Weights of a small transformer language model.
Training: a variant of Adam for these matrices, 279M tokens.
Each number is 500 + 40 x the weight over its row's rms, rounded and kept within 0 to 999. Layers, rows and columns count from 0. Numbers have three digits each. The size before them is the row's rms in percent of the matrix's.

# layer 7 attention query, 256x256, rms 0.0534, rows 109-217, columns 128-255
099:470491477479520574478449438531454524440466576455487539498517479466426518417460499420480542460476524472561475423457522526487534500506451557599438503485514568455501447527502462524500512514527437474583473532521525541484528483429553530590509531524566482487482516508505513483540442458498471524528529479533540579475447515493463510511467493537516439484428450534474517482461492500473569498524
090:527512494480500427594445505542498492542488451548513499484425536490535490549560454522480547457539514551502595517507505482527473432553544427508522547460491480508462440543546549565487483500535489477494551504437560553497593532474445569564489475478426418453492506473495476502589482448578552522506514556518538461459493525523475469558450508443454507543515455537463485520569571499531494428541
086:560480484448520499440532482523541485424476476478437538512455487461486560497506520442556456523500492453516457451499455521448519430471453575477487473425456529529505454485464463439471502512471521469516532474499477489489530461529495574491517530485496544484592485487511534475488477494447554517554548518476463595464566485463555465566517490483509527387488487499545445545541569524500432499445
095:528509585416514507531472478505539505517399529496442480577485442425484457489526469478542495480536495489485435624535492557490502452467523549547517494431531509495535495541543463448488460485486558545493468520465511441538531522479478553512460545450526532463554435527554517474510500427530496505470513513518463500427551514464395469572514503522476469394520543511474485528473469445472546464516
098:452455433548420548484516558547434441491461544520514514448552515571528478471493506459486485550523483483515510444458475558461538541501530484494463527546498500513447516524497486475486562486579390473519570398503510541480412531497448484518454407586454401577504458495485455481506534493506540504495458530498525498562512488526489471547487471474525529492436425497488473561457499518576535468436
090:489474519436506584454507502513532466410498546405467501531524497500529512518543524439480501477504503428489460423472492512432501452508496546473465508485468501505505501504540399512480492440467466450542505507570527511431592443537567445477524511427548504508523506512481566522455451499475477435559506480533570624495539544516512510577420477485543490488496448449544549509564532441542510501529
090:528447525452464488536499472506488554545484461536500496520512547471567466562467496498553499515579488529445547508503456461524478490490542514518565547516465566491554435557463623500492544526492518451494504501539546504582488466579446457449436515509476501508465506513531485557517497442480497614477524504468477453526511476539436496477577462498463476537524525559448481486511532502522469457538
098:482461493559528431491427471370507513504548494453544462501446491445458474446503525471496574467386511533463451465456441475464540484455507567527505482495563406507433534514535539518536504527497463489506542476465537553456449537458520524487576485506539512478541514537486518565471496488459449459429558445468536494505501552483588527499499562461460485468506516560445469492510430453478503543487
097:482467496508493485519470492411498430476493531525521452514568546553483443559463437527474486572517504523498552481431458479557543545519529478513511464495468505493459534453479495533497532557387504582528551598472503585538499447501509530527445476505469460537475449485510501473521437469469517546500472518495500555436500498470406479425475521486528532568515464554499507445499558623535413564524
094:493520473430444471518467524470502526534428488645541538421533419571526603512542531486468466543537514461439491493505518454504432469498512508512500470555521496553544538542508546559511519493479589452466508493585536503508484505443549484506556488473476490553476521534472508571473484525467424493441564464459473490469532500442514459510498437502501515547473471499507539442555489510523484522499
095:462494543474535519497510508477527419476498459482441496470550490454511484482518480496492469547511507458521546559508447550506519529519483502521540457535559502549426532445510518477463458486408511465551485517448471553442541519467523528510464555539489518600448499546510536588562539448474466545452472460509473455450481498539465560464457509416491499536521518429468560513483499518485531601492
094:467551461544501506546473451539493540533508480491434430480477540474523470493541442471505523409445483534507521436496511546505551473512450513502458437548550543471456502468464523531493397477462472479569519461490487522479476530560459542510562462494444458487533550513499497422514473516485561515503481505476531540481468551460454490610460526543542504517428524443525452539552511499381493519469
093:564513488498552512471566525424432479447594435478470540525531501495501517456477488441531492521466523545539471441391527513521491524516514478564557468532457500479510483547506492471539520540538480507512473520487496516413584504509510521477496473563557525541546529477489491474500517478494484555544492485407548525507462509461538452493490389483501574449568447490498531486434468503453440513540
098:601507513452534438474480557518484492502470475494490515531559480541517536519477508536545500528463472425649486505469538560513491489504485506520400428485575508471527515501524464443471527500447507487477408547430492442521395438540528524494510502514456570484491490528497450473463528521508447521540473429500449484465424492492483530430537473594497506467518518437583447491448435469482482495441
095:519481527439495471533542465456364507535485502532494517547572543502479435573460553493504449546475548499542505517523528552510546489505472479511483475503516544438523577468485497497551528485475433533510484499505477470553498510407466459437526489562499524481535461474439481529523511451517548522482510372510486451489489493489416458549508506466578465499559564481465502485449493545491379520485
089:593415532512415501474513592493500469521517432505506555462549505551519526538497488523489508497533492459438520483471515517540532454514518524454472516513514440509461481539543569476441503530522475515490550515511504546529452482469422451552468454409526517590400492504567535531456411464535469514488494501461480465529497573526534552443502491507457513518434486424496548558483498516501513520500
088:517523443528428532529482515485486489476582488528487445506477475465507510473486466505527493448527516522534492583437561500558492473489454467530497555495471521545493561570474513525517521508503567564467488537545503483454500540470461489495381507500496477584468398517495521472504473470497426490489512529444457410485352499519488490448552558503475538521514551557532448519542523541488504488522
096:457540466562496484468427473353406524477533468589537507531527479481472471478542505544449501509450516545507549565444495505522490464503512469464539497452487447550504515488504583529471586549483524507456410494519441451522509582457471486522546603578498482494585505482488516521555495465478522505498484609520494468520475545473455416471523535432514466505580475499550567489448483510521503576566
094:486434544513602486462525401499484574518565485567498462463485461507460505546552504554513425532509495554536492470472474528509518505520539505490468567447494387566447538456513476472504458467464546526475544496509502496603533533585466449510554563501474507527469554471492533471460489572484518535499586435513575482537491503482481476470476495488463496462475516399501461439442585503517550580506
087:485546498553495512565479497501468471491476454494487477452443531486443502559561528476452424478425512536486507491451511472450465517535541488509533474499472447514511477508465562472589534482495508442505521461526441484552568558460558495506578486535515534536524392553497576569560513521524447525488478481575576447515546477483512571521520544440483491515513480538513586479499489443455537546540
087:520517500519502463554468454520514482443485494559539449558497470536472492487511451435490551529484504474494512586454539539520506472465460464460534501521501503440429429549480526540487458506431530583562520454457531464454494496412491493484465554512442402515528465449471550531508508479446495548494420479472441445477444533561500484460534555578468523494432456556479527487502484486430426520488
092:516438560545552470455451552546472413434539568494451481489476494474436534500411427541509450517466497464599504445520441461515453559549489472547538506456512516554476498515498508464506505482492544541447466515546467486454457568543476506444494552459467539467424503461548467427460512465570444393550466497492474486459468522514522539487467462528539511487540485472485529525510523429459449558498
091:428520456539468458529522439512490486507551494543530533524500546532473496456449552495531489616473481479584498480423486489494462523509505501446495529540541463525514513511446495490535504502500498559461510481453519484531459522489472515486521495544561457462508480522450556480444489503534475513461515432495454481524489544535591511524547551527504538546497550592519463500479482532507450569531
083:504538532493463538577528506455552524520572479505544532504528503517496451552539499548466498505510474566538533529502503471425499424556448525460495397493456518495498489519437575481451512468457439498529542504521449463571467562519485489479425454478427530530425452430592537480466501456492510589534467445456524487543483496511541498440502554447495491496544589481526506503462484524450467496464
092:426421548485434489516515478503388506479551484615521458513458477519535498489471444502502547513524472575512506536499574526548426519470508536485493452520478539532532527489525487526510576520524470494500490460449466604488444432475448531490567467466489471532425495543434433485553518444516480536477445461529533528476527468498440565543547436533503520519465492592511452488519507512441488573556
082:491524426537557469456536502497508413518490540526498457462517512418488530504468534501455504457505500527447491467421502552473507477534523545570544507544534473449488493534548465540488480550448494501514492507496466502502575529468501507468540384503519503550516479495493497528472536516523473526501528512561601615407489497447520507505523454394528522467462504509459564551435499518480555500549
095:497515430459520520561475508504489543489596506484622476517429541537480564501528514520484530485474492506494511488468577497485521562483512423482533475499510487499426408547512392581486500503507426502501466552487420493450476487499476429459527467516572493518523480571389499451496475547495481501485430486529494516490507507396593513468521508514500514539443458495516483458468498473486442557518
081:525513485562393499528496510513462478499575468510447551572502413569474505529458560482534482489460477597547511518520541458464397504562537385451508530504493569468500512554517440491562521461518516488466463435511457571524474547489525466531400505498477529562516482478440490515523499542451489507583485400536400475539501478560571504477502469570503516478510525544462512489516478433470436533398
082:536478464534489549471493590447516505468489456465412460552500558470505522528577452541518455472566496524452472510517532465465478544542494455530499478501446506506415548440472518550527564508484514514526509555630431480553547516485399500537444518500539466476497493489511570487465420453514487506525480473518562513503447498552510416543442588467498480515516509484568535481528490462535524535417
091:556494507494521512491562464485523547537443532534484597489499484456479540532519520487519514505530532532585485510492541586453450479489528511542499469523506445470480470531453442573413459476503518594462531455477516449547466511534499506443519535475516488514489549478532506420472506548411491492508481471530473523498441516518505516491585564564475585447475480491546453533449448482466480517479
088:436452490523514487540499506504494447414534446440517510502440503548509438480515601510464597481449516545475521568510541463501479527498461509513514497539507546518465461518549505484529480599548417477536480494456450561517544447471546478549489536468542502527525543501398542573632479492506412452474398508536543526497514470440543540550459465505506450494518445551466504517498481482517506519588
090:469515529501486563473413540506519493408522611497405518509465487498508422467547476438461491491563514496502549417493405496489488538510513550436443502479468566486525464519537490492492523467459490493533463527519490516536502478508506510546554437487457493480553611519522533501508458484552533519500507525526546597439506475438446420533470468435485473537523478449510511530532533467469544534470
090:430443512554435482462498468506457464473485435495484540485516503506568393473452491511518516515565547577403513507454489504441469445510568431474466502517458484528537511461483541477466563493456518468501524470521436618536564471499512497499555449521530489538495509610523490453568500469515487463479530530528562549546507499590474501482512450418563470532506481585479455525512530569502439492497
092:525456523480468538445515510566503501503503508503498481499461489483551492507533435498485458526457459490566535531495512523478478499547411485492490422470543485554538549511399540455430465484471503490526457493510464482527502459583511554462402542513465495475415458513521543517517532451541527504587553450444474484593498458591532494469483450516511436497493562402557460520557478562444485421464
100:532507467553554451534507487513495536503464430491542559512518455545452577555569551424505538455442488479456511418493519507480496493553560482489495562526502492514407449530486541591474459504545421488535495449477492483532459513546491450424552483531539546533486484489444533496474479507406522540514508514521512471500482504474513432428504470440474493518468435459576483495487516462508518579481
091:535497479436463525500531480449503464498496427560580483532486576576517479433549497524483482475487532503527532491556519483517515509489522516472505506503460439500538517524562579537560510481493445451503471496531480536549490545545476455471526575549539378462466497492458557524508470464584503457437533450481469521515516533511529476514577518479501457510452485468513519454558555494542392544549
090:407395516487547476463530455520470524517442534485505478530446520540566518489531532538438505505468525461499457493532548472464430581506543493531415464537547555566503491505515534477526471469483498473503515469450535475546514407589564474458549494500477475453486468470504498538450499496460474403427476517484509485488562492536447463488503410494522521517407467486499466420489539456592485533510
105:543496486534512500484486541563438484503401563420401486523508387396527499496474518516441491420531497564492513548534520486476527486521425464461478460445558566472533546555485462449458516507424572495483536511518483497492464474502482510529537487470487525527532511497584448499441513516553526512521483457500529533436518470465419524537500486465482526462498518439435502528508474478479499451471
097:433547479471526475495481498527511548462535447450513527472519549570485492492521557500464485516544489515541507462480502462495448573417509466485477510533479465470493500456477558528506516488519490486502528443550447480528477497553502476560540583525484524570458507578471486465521470491550431447449558572491495497502424544459463440429506564515563494513474462524568519446533564506544532541568
083:480513458497449436493563435487490473477541467539510526473451427531588563455512479544528489519439497535514510524494575475546511537455508527489491551523487538480564525468519516444534572495477527384508461517535511539502495570492553479431523477507432456491397458496487562542568510506477499481412517466507547507519515495494489513515499470525492528490486561546489481464524526532470475489533
096:528491450549536486484559474506480425499525466484522513452507526532484522416517554520537449495477564484491494511456521496451463556502474415519541532504439455515463503502476499484545521577476481508514457450478608551493492541549526487549505529458536526535478479486482514522546470562460472461492482453476524497546516508482508454496542461477557483448486503526498546461481501535546459571496
090:442443497516544533475473486498510460434485474453534479532515464507513516489536498467471505483525495520469480470492450484503521479482529516555471472462512470487526551506520516451538535567480499460482545570461504530496540452499558507510517503517563495541489507585516578557549493472474465522477465485530502425472464447485472452464554457523519528476471466592530489448417436522567504563557
090:496513482485505516485433550534464533483437521525437515493499480530502508462500491500480453503552537484480499470408469522481530462506480469494499509457501484534511472475504436552437520498489527516540465509491485435471575513483523494577476529460576672459616507564546465485507510493446515440585508463517528565503489420448403436529496460497525533531517428501564538530540555489490584500532
094:485469531483554489560559565466431516442491441459544521480463501561507536480525538553497579524496464483483475500413517551525475551461496516451540511473516473482476532492574471488530542535551549496522503463444475450479505365529514490559541531455549488530618431504527475560492534488466439440493539453487486498535506478445581521515499360542476534430475480517474497521513524470579562537485
098:501522541538559505480432565490496514486553525481477468498495432491494496548508460498462485475461494527530470440447428474523576488531555543510457470474498525497421473524465537509470513421491490550463522583526534452522420511493490511470512449554439490466477555515520513416454506541488542499550537507484522448530507501454479528481489536508408555507510526552486473498448504506433453490443
092:482603486475484490496522486530471511496424476506497512477524541571489489434548557452443490503474451505595519517531493475458474561471465536467546476554486471453468555477542510483460534500462500466460457500561530526498444451539513470525526543543505473498524425524474491564519501534472485475452490481503471494506524504481453474498492456579495469535474474502576474474543430505467473563509
095:490482544434546568463455538427444471504484583450540537543486547487438522506483518502574460478543496451482497490407479400480505524497483447492516514465487432547529465495456489543472523492490516534517532530469532416443529510514551464565476515478580457528500474444473454463486464456452465473569510467532484492510502510461540477507507535486525459503521460534577498552499503461530475484520
088:548540461518520476496476490514512528555571456496457486409522517467511550512564439534529421536503516481483487497519569513483548478535493448494478490498485521510571523516484539463471528431440524498505518524506491590548436495479423432496480487544464485597468477589453473492434541567527538515532473367552505436590506464523519553473544528445430500503467503482537536549519539506506439468420
093:422543527486478468410441523481520493461442468432487456457514446467508528502482519511501487516478460451532457533505457529519572462519459533551429543482530423465490501452464525410475504472430572528471486572473479434519483547507485518497484538483508497432546452494532508493488531526545589450468649518513518485546472483496517449516424468525482551508475483451530495485525491433554541430555
086:502473512528526505489462543515556509540545441540461555496479505482505476518520427468540438492487510502518505489557461529543468519553565489492548437566502584508493541511459556467431438435480457464447496498516520501593458487533474540501459540527461527481405460373516600417513483463498541577485420468494490478500471567532499517522489517502481526463490520536527506495499487512421479532463
102:498553476505501589468478486451419439541493468485457553543496512460525537470489472509455498492546472490504479383412535444503566529552467478397497486489488549479504465491527434529493493467501456490560492514527619434505528488514541463525491436509529515471551521440565454469476473498469489522479401490568481527500532505467461512551485499461502539474528557469457577531446549506520543455434
081:530522554467520460497515517570459518435475589503552484534466446447621469491531461443501530486551451514458477553493432536509567511465458581527525512543534498482576510516508479457417493501497523570488467483498516475493518490515563507485508519490521494450489511455511509506617490409507490477520528474427510480395516453491475491509439378533544491489526505506457453502564495459425521513575
100:528551534519519578502444444479543448497524533502399514520487488488515506447494435511411464437527477525517548472557483521468581421513459569494556511478473472518559545504563508475467496521455527505489539513566481599467574527490522468528534509493434498514494539523503543502483488431519532540537502498472569558429550485538488540535481520448519457522542554510465527551518532489460472470567
094:451561513465492472486488463591556503459460569459506486503471542520523492519477468465535466489427433428509531455504532525537448463502487484489517453532500537523470466521449523458483506445516568501468421502523436469509474470548468576481409515557452526460448433514510460501458513582520535496555469520458382507502444538591547435516520561503525544562485489534542455533436464505495502499466
090:449475487536531496474563487546572511548582517481440502492491493497469463573504463496469455409455533579465528468532563484473517458560515474489474392501522547438449472625525501493456598422456522478522555517544500416489556589463530434519491464443458563525440526483498540474481564498508502496537440470528530496506524530486523536511460529478487515474471535487556534508528477509427486474482
091:498522532588524553476486514486507468429522503421517546507488539454475532498493505451489466478499528491487464498496500518495528547536605544551474518462508499497542491530565440488486460500539515549475475526502559465544509530470514511503508478490521502433453449460575587526428534479463434474487435429466501544443464538523476574496512500512453561494510563527464563441457451391439504501539
087:462507443505516522479539449514465521496491535494484491493493516533503525489477507553521511492447501526585509497507544544441523470487466512575507360496583551472479490457523467564564509577517566479573554482508511405514555483480462492481544496504601505553518524539516513565515440484458503549488485500559586520500502463474471547485437484553547525451469469415471579499482517529514486476557
093:465512506495449519522542471504500496504506580493479514554454445490471529498394559490550484485451514545560518544480557491447465502576517501443550483490462594504512479578519431508566443458501465562535461488484484460466538532525451517547494518497507497489555511485536512430426490526521455497542436505502464562456497500437528442548486566498541500489510502515550527487527482502533487504499
085:543458557520591455509541500419471502518501487530533447471505512500510477501471427556556492560476529469478584515499535494501473443517535487494541471498479488550450489508441524501431458521486533548512479478444560507468484451477456500437494531484494482492493472484471463472512471491479512555548526513563469464497445489508516508523532517519490546537483502573483478522444472515544419555468
093:474615503531545482479475530459504513446456527464502520511453472455470469490450501526454526468479543567465596455499514512551525471517426565499538526598530524501519497439579486539428511551506479516499522447491544516523507466428416479507501493444491511424560502470542434519511552517467498459487439532549560543486525519488555531470481529469517501549481510471534535501494524420518496483552
089:495521552536455532457441494514510470525457437489511494555521450510464495621458438489500473441478554501424479546557465498522503385473463484422554466412511429534549471488518551506422490460481544511469462512463503464463454489463435511453462529505523531527506445512517539531527546541531479530523516494543560466450519502502495559452580471541460526506498479494508463516505549512507503404459
096:490528513434442532558484486467467468472484494584496507472525521576509475553506474533537519508480539548464592462514498482472505574485513483500508543537457568558516494431540456496497502623493440536562471484485471531509504456454461514524496528512529499586455515471492470438502519483388478515480444429518446491503480500465507430479567493503550494532510455516531551466485502561501433482549
084:515589488435475513459520511477507504551485497511579494571453557494510437464521477513502491476507467453489460478483411571464502483482543496523550467478549495425533483411488516519437451474492463437494461515551559537615502471502509553465437546453568520500559536547507506459469458537469527535501510509586545515498543544450465518445476496501570519439520531415500540438480500435496564487542
091:466458442511532512480488478493449501506559388509507502484526509496539474523481538466546476483461560463568502464506501485500481407504488543490576543511452499511510504481420619492490494441504447458537525511448503501513520528552496504496472467509496521494503530501450532512512557493525404503492520492507521430609477505544547467507503499449499465515467509549489516511529473562460473466476
094:516451534504529514476535489524467509480565431493483443493513500437519497545505441462541469495480510563540525507432485533531545475557514501513506499415465459551501546557434534508462514435484494554543487484503498506504492530521464495479466429497491533499481483415442546469447474523500479536550486433472525530525515492522518586492456468501486483486469471470465548472452478564384462485422
087:488503495487415494447554454481519466443495565425588488489431586510477480555470532518482555521496437505530519527495484457433502477504470519443476487546437508515517453453536481471440475473509512462466490535511491515533582496505530430500500542494567485533499461560500496415502482496571456451468507546548464514540494487454588533447512502493482494529576487479516477464537548446501473459514
096:513534540463480516455538540497518487465356563464455482508573462473462521546474512446473503486536501462527395535567464484508463515526499500451493460522520550521565501497492517429491503441437586504413560487598499526462483496468506476505495497504521478487515441521525505506482489473560539488467585521499537511472504478549395439471444508460494488483506516506503473498521454492526567513423
098:514534424534521444501501498528461516547550439479460483445520522502423575584502532615526419503504464432498490441444554476554444473500479505524456495529484512557474490469407494503452563438552487526493489500500473460461482446482457516525482454512492537586504524516566474482482517571447513423488510534542508500500476502472505468510510534499531484541521453517500446413567529492531530512461
092:522495461486453463555510520457510591612506430544507458478513470478492468546451499562553497451515508538416540541573474455516502448525491460446475498413535541484533528510367583469527488534494501503473517450508494447424404517468453500478501471467455503495424513511490521554474436507500525577468507505505497420556520487506475545488550500549537537512477451540525528527489558569469446448517
092:521515576524559515495563470469457458545450477632514400490495490517488457479462507594545557510572483582537524572491419503507527524455445511520582558540538525449456556480501526530449539540480538516528478523523514526447507480444478472473526523437571440498496564487523453482525480473499475553473547562516549470474513451496428463505474479401498535453493535540518490516498610481479530513535
088:461442444487503543460589513489530488529570443516489479462492522543424522482430550547487454472561538485467569506468546457496449494490450419487541502500455508508407466550461504485475569459515459500540456431574504465455529468566462533464457467467538495527517562459514548433528511471432503520505522495550496501503466497513579425500452520528578541450490448492586527465510506466528465453543
092:534472474526578499521442427398472533525582563511510522462457509520468522519565527557514514465446547543479466450462436509446485448544524561522510486537498457502499456511558417494458522455500472424484467516480464481483450461428437489561539444482584543427582582518489479455449525560552467454514532513531577540548531461460578442453494469462509531432522533473464492502470479486558559553511
087:528555452479533561470465442499525522478555511481496520516532510487431488503523490477478489495484489460451578497493454584530530473437491495546484626458451418468509475495459510466513487512492424525506513534586484537500562526496569518533568516465481511503500512459535546607583471476470505543509624574433481538534471514527516486530479495548542497545478424445475500468489540514537511525574
088:481545622451567520506510490476492519442456488508520478426495428485479502477432518477509497524449504445496437650496463562487483514452486561526453490550522539509561492476448495470491552495511589473539484529431562469490479491489601477527509501454515482476512490581575522557528580531492482557513494545455496496473515507482432412524513486529486501510485488452493503426541458473449481527505
092:524509430540506507461534483546493566527534494457487510504435539510519451487482477519478464485549442412509464460531512479534504484477483501506453544545518481458460515522486478517443497451505541498485491589528550431579468540559553556446483454495463526475481446500515440528539453536535489521494580486501380522489493476482501521468546491463452524473544506445465505521433486466464469527428
095:599541501519497470498460450503517453489518516482483462471442522402510453475507505505486507533484512590537548598389516507500575484548498502451556510505468444478537475508557498478508503536503491514529502513431573511500640573462506543462529454477523522528514388486504475530527513465539480510448457503477551506494488554530524549491457438438542487438541530567444583485532512485407511426554
087:462527428545548490448568481531462436523502497466487492561592474560461481526494501432495521493437506494533545487586492493477471478451501518531500481449493480478481531459498506486488431496451495449547519465493476540492541453451536442505543494456576515528519501529474516527527491539501433439481465522498557535532472492540455546538490515450545518535500475467471539507489547504560483520487
094:452513487468551558458492490458454484492559528483514487511494533520479550399504557517539476614477463504482526501485413534434502515469529481543457488521532422524490525539490521564548522574576461487548496545467565505503504541509531532481439575465558524467531532542466437526499494460521505513472505487546576469573489492481467463483471456516572497467455543517448476525541501533631566466518
098:530530442496472579553534532437503480535514483568521508489501527533537515456500500493498498560456500519482512505469556484533521562442469486541503576590455523511442563463449516532496456505581409548464488461560499577435497494555495473507486457495578451545505458494445459490524472482439507544488497487461406488500553494477571440432558524500470487527455431545526544436520523523539515582471
091:459531462514551525518559503490536510517460516470541448469551536588497507424463525533515566479498473587509466443464517565510541553478514517573460508529544524460457518512503508521535562514525477474457484512468497477486490484547545468413567456463554503489599465535462415571481483529415513450486577506504474486518557475503569522519526453536499531510500436544550465486463440528595473458542
081:505488558504560464500519485463513484485464584520465474541523432505494566591491485477488485536472513527564509457485459583508531543540535526505454502530505444478443452522600388516506437513478493543549460528490546413454502457487528512529564507485571525484578525514475449460412500508515567390512585602459563554472494462451527490494479481541533516456499496498510498512432468479573513487550
088:489466474516485524553521501452557467492584477521546509447475549518488549531536457522503472523486510416421500470523515488489474511451516473516548531546470481525477473500509581555547557489554456500539472454501506498485520481558503480510427475539473471584416512522472567494575505572477437523499464480428440409504442522485560459485536504436425467569475492523483499453465525464498415507430
096:524473524480602505444494535452482535475500470464513534562550540524528481479488468433555429526466536402499468477467519517534506531486496520553517513458497446492467517441460527464564525505469474477544520509498472528442471429476523498442496472550540594541525507516523543493525566466403500476505450439488506523464522484481516506472473443536583460486500506470446486547476502527512530586491
124:524566505531506491546530544489476564471557514505559500534548461478491500458487521503528482475532475500506428573447397512457488439521505422535548430438516491580454496510537464530571461464516531503469519522372567484464542503415470510465490469527491510453478545559423480496460559487486495487480471517521503557503501508530525515519492511525435530456512458500529542392528445549536541483436
113:454478515503506485517520493558581553485493484434428464463443478542540514547489543578544498553464501510441535558502545494539542499521546468432550447389417521513490525563454509513557465456503489443516410501496523499470489507488476472456538496488467533504529535528476528503506485591542533508459517439512491469560455562466571538571471587470468511501441498481432555480467483477492455536533
111:539511462492476514455537473518472490459531524500520527463497512455443509506474471480538464512442534476483460502498469517509537499496552549533586491548576432407470528467457480482596500544550463553497475471424475527469444484531476540460558536427442546379540501552523510533471558505453505425456513473485527544507516535536513532492492487477498484483432601516368497474485442442582529453540
112:459458524506452497478566521492446474491461470539622530475524547535514553538505577504455498477468480526503439526476495515519559501478469550481512511528472509465509523452592456479488454521545522491474499484522488551515508511487461459451487546570489449501536570526423572520465571524478534527439529398502558467577498453487503499474491550479522530514382540507451461483451488532436433495542
116:514499530570460601528456478472451506469521458490443455480516531504472524452477570474492464516501526523502535498453505513570486436533465512460520487534469486498508475406537425476460524501512553495498488539469491489519512463438493511546509564484445531468486502580536499472500494497549547501542485495517535495522478493470437479493485569479547513439508540492485405485516458504543533446522
112:536540505511520495537584509520595512528484518503476534561474575472531500511475474498484535412501498500446578544514452573492570464468448517540459566476506533461570437492492500521448529478515513512477489547500502487580550405507478475459444514454521461572462504507434517557617501437512502447551468450559480585524610586541506467466562473511412488505446455511493549487520476509527531456525
118:513498504563525484547520478470411566483488503476525510542436535507559507502459513503457576521445444492478553503449478437496423519543420469461478516464524547431444498533527494509591498492510533545477467580548499559497561531532526546517527511412526473473488460474461489476556482503507506434529529554469481553479507507476578453478552461419528488494513516474422459565480552480537541499501
110:478458452553550516520487523447543497461534495433468458494406498472556512536558478551487534496512463500514485485476484492489462458501526529525444499505567460494475504512472496478512508505470538530518450454445436492509545575530499485607545498573521514506489484527603487503518557499545544545493544504462448500464491484550456549493569460512483476486463571461447535467526517506470504563417
110:514456581513432518620500467502509524497455520505514485442527532456442478428528511482538534474527502522510508519546472495491474540501540455488523474535536515509541486521574465495556488487408549446529493476481521447451513521487545525530513555499608527467483449468476534433432453491562508458457500529468561482482540529507545483555525524519485482491543483505519494471493533451543553496476
112:560520542454507556512488458539505551387446550537498467558491418551530531518454538530560444492456486482581532464471500481476514450506542545485500554512359473481515481494513526460473423467465415505528465509525504466514453432489570466560533569533469533472483514445506527477504462391521466576490508504538467476529528472525517461539495436495557512540470467510498531507508505481445460597599
111:559500500531527504414478439533562512447435499507484489493584492508566565542541540541556478515552502439461517486462501567497515459507526606547538483536491554537539465556500494530497532570471481484502497467556478549523520467504470486508544473525526451550503442505498500490453463461533571506567524512487490541466430486493496546494529504444472410463501472504593525482491544551406505527482
118:535586498514467417584399526493512557526503537517491447488486468530440493497501504613526499460480496504463513539436470407489473489533556519536594567508544614422464420476546485559447564473543522493494586510490512487538465553507468468483438422528480496483497541546539496481463513531550460531488483531467541458523509495451501554455433482554407460497449498519537494466484490558451509491527
116:502478477544475485493516429515498514318453575487493524516544522476490439483465500422485579434477525516510494476537482515526536506484511499452551519511425506465522483540509505464565514464487536482546539482543529505498490507502513490469587500524562464533424447494465471502455470458523550535488525436464466466490530555491500482561528462565554476529513421529538553510528451463481502508409
113:529480494524526526477463460478466452522566479599536508439491525551462516485517511406517551487516537526490504609482578505552465471481471465579505466481495513454472541518503435549486451460538540567460506432467460492542439529516480498508537475483587527533547492520561569466458423449529482486462491474481515528540471457502465511547455512546454475520496518434476471441452434577513458491434
114:527482502541572536523520543501499441448490533465476513515514500462469493502520490518550563464470509567580473508445429498484459542545568546442587491540517439479466498473548504473556510434525562569492499518519506499556495539472470494529544486484451446427525486477483485492477489511456479453484512564532567479470530475428555517458468470511444514556469508544516497597539388499487501488480
114:477493607477504521525556512480457433514483450493523542569463528483489486501456486483513499460522505574473438510427473577485409518516497518509508439456482457526521471515534459512584522493521525524492438530548530491511458507540462523501476526482469543470476457458609503511528523432437517473542465493478469520450390448508478443535485512541504521491558533518524449538474522421514465479533
111:519505427483468501497507453429469551402450529606530523478500535451465523467589543462471527505556476451497488451460486531575458445467475467531529519534587460442523497536500541538546531447495454458488514521535451503475467526463501494475499504515442515513506458506428485505535546584508505442487531518583544466593475487422424395409488520530461452499528521477584473568469415556538499456497
118:607540537476474502500481551482524492502481461580545494417488515512459512480461506534531557408480518503466536552443472486490513487493436456542475536524505527460463515501474523523584548513540471468512399521463517511439497552519512559456485452560479432537472450549489510458527504487527471471480563502462493446477542492471445463509421497453462478484517565500494541501484552546455449538511
107:417434493493538464519511555523502498516481506578542461531543524485483430590481480544505528477417556460502492477456467525457464535535551514501516558528487504457475429561503483469517523476481534420447544501495400552477451514528495458573433446452502517484609494515433573513478526515493484547458521545476481498513525523568494476499495476513511476493487467488434420533538551505462512458469
114:508617485472509574526412468520482495501469484495493446434443518485491511501456454511461526471502577497457548408434475423557520452489606532528489492441538449490588485474535443474486515562464459482557512431520470521528499527465467579475527461497506492476563455472450564604517548450490545480502525519515574458445518501512603487472500460503518513511471535459509537502488533515485498486510
103:454518530507471511464528531533472495537487492523478559498495542436533540528461496479533551489443505598500451497426557475572523510521546471478512481488555461493548540508555509496533504489526535466511567523433469476452468530484406494555496454500495525489555542455473500540467501485500539500482437453540565472538496519474537410497467572517441557498479547495489490453442516478434432475486
113:500504512528527441503511456452413470437454463524459507476439543481529532538531547504544499415525495450515522455448534508557483568491500600496487520608473522491481424449553520471477506496498583559482554497447548559448466475449484508462460510524483480527504515504501477533451556511544511487449541615483571415512497500539580482540544510455528498511495490545492565469500509466475456504432
122:521478502505440505544502495481480517520477412519470458516507495555533589535476522486453506454503474510489498573500537503501549533522467518486521484399421491510464515474480534571562447501522515507510438488473486458539506544500527471503544570455565461481554496513468500517466470496456517550483547477448534483459470568483535527415524499529570487490530451489475516411544476494480512550517
109:469491388517447444486561553492403502505505464545545494432459561479451488516441548506554444411458482501531530556487475503544507522520477507507523423518447508511540461523511490546504524480521513481485496518496512496530528521520443545466480504457514515464526574522539420508486526550525527494508474477533524486482474540469487510490524596518422548514471539543528547548475506494560509502470
116:507531509528559475557490471590400482495492491511512458416527481495441539534521514490423488515469507521518550446479560486496561450445459586514447514431476495570509528478477551518480572448479486484437502498521556462503576488507472428498385517434489524573506495442516513488484539487487487498532506500494564460444493461571469490438540446529520472484535527523504473430561542490505574528517
117:443496591450493557516487492490500482529416506477529467547567448522538493488517508457466556541434519528451544480542580522474485442525507506486539543491545464491491496510388479504514532490488477536480536425450520536552518517524485576524494522460484492476501491453552485516552514491504462467526489558500525513575546560481509504460533480499540561467516489528536466484470511469492524463513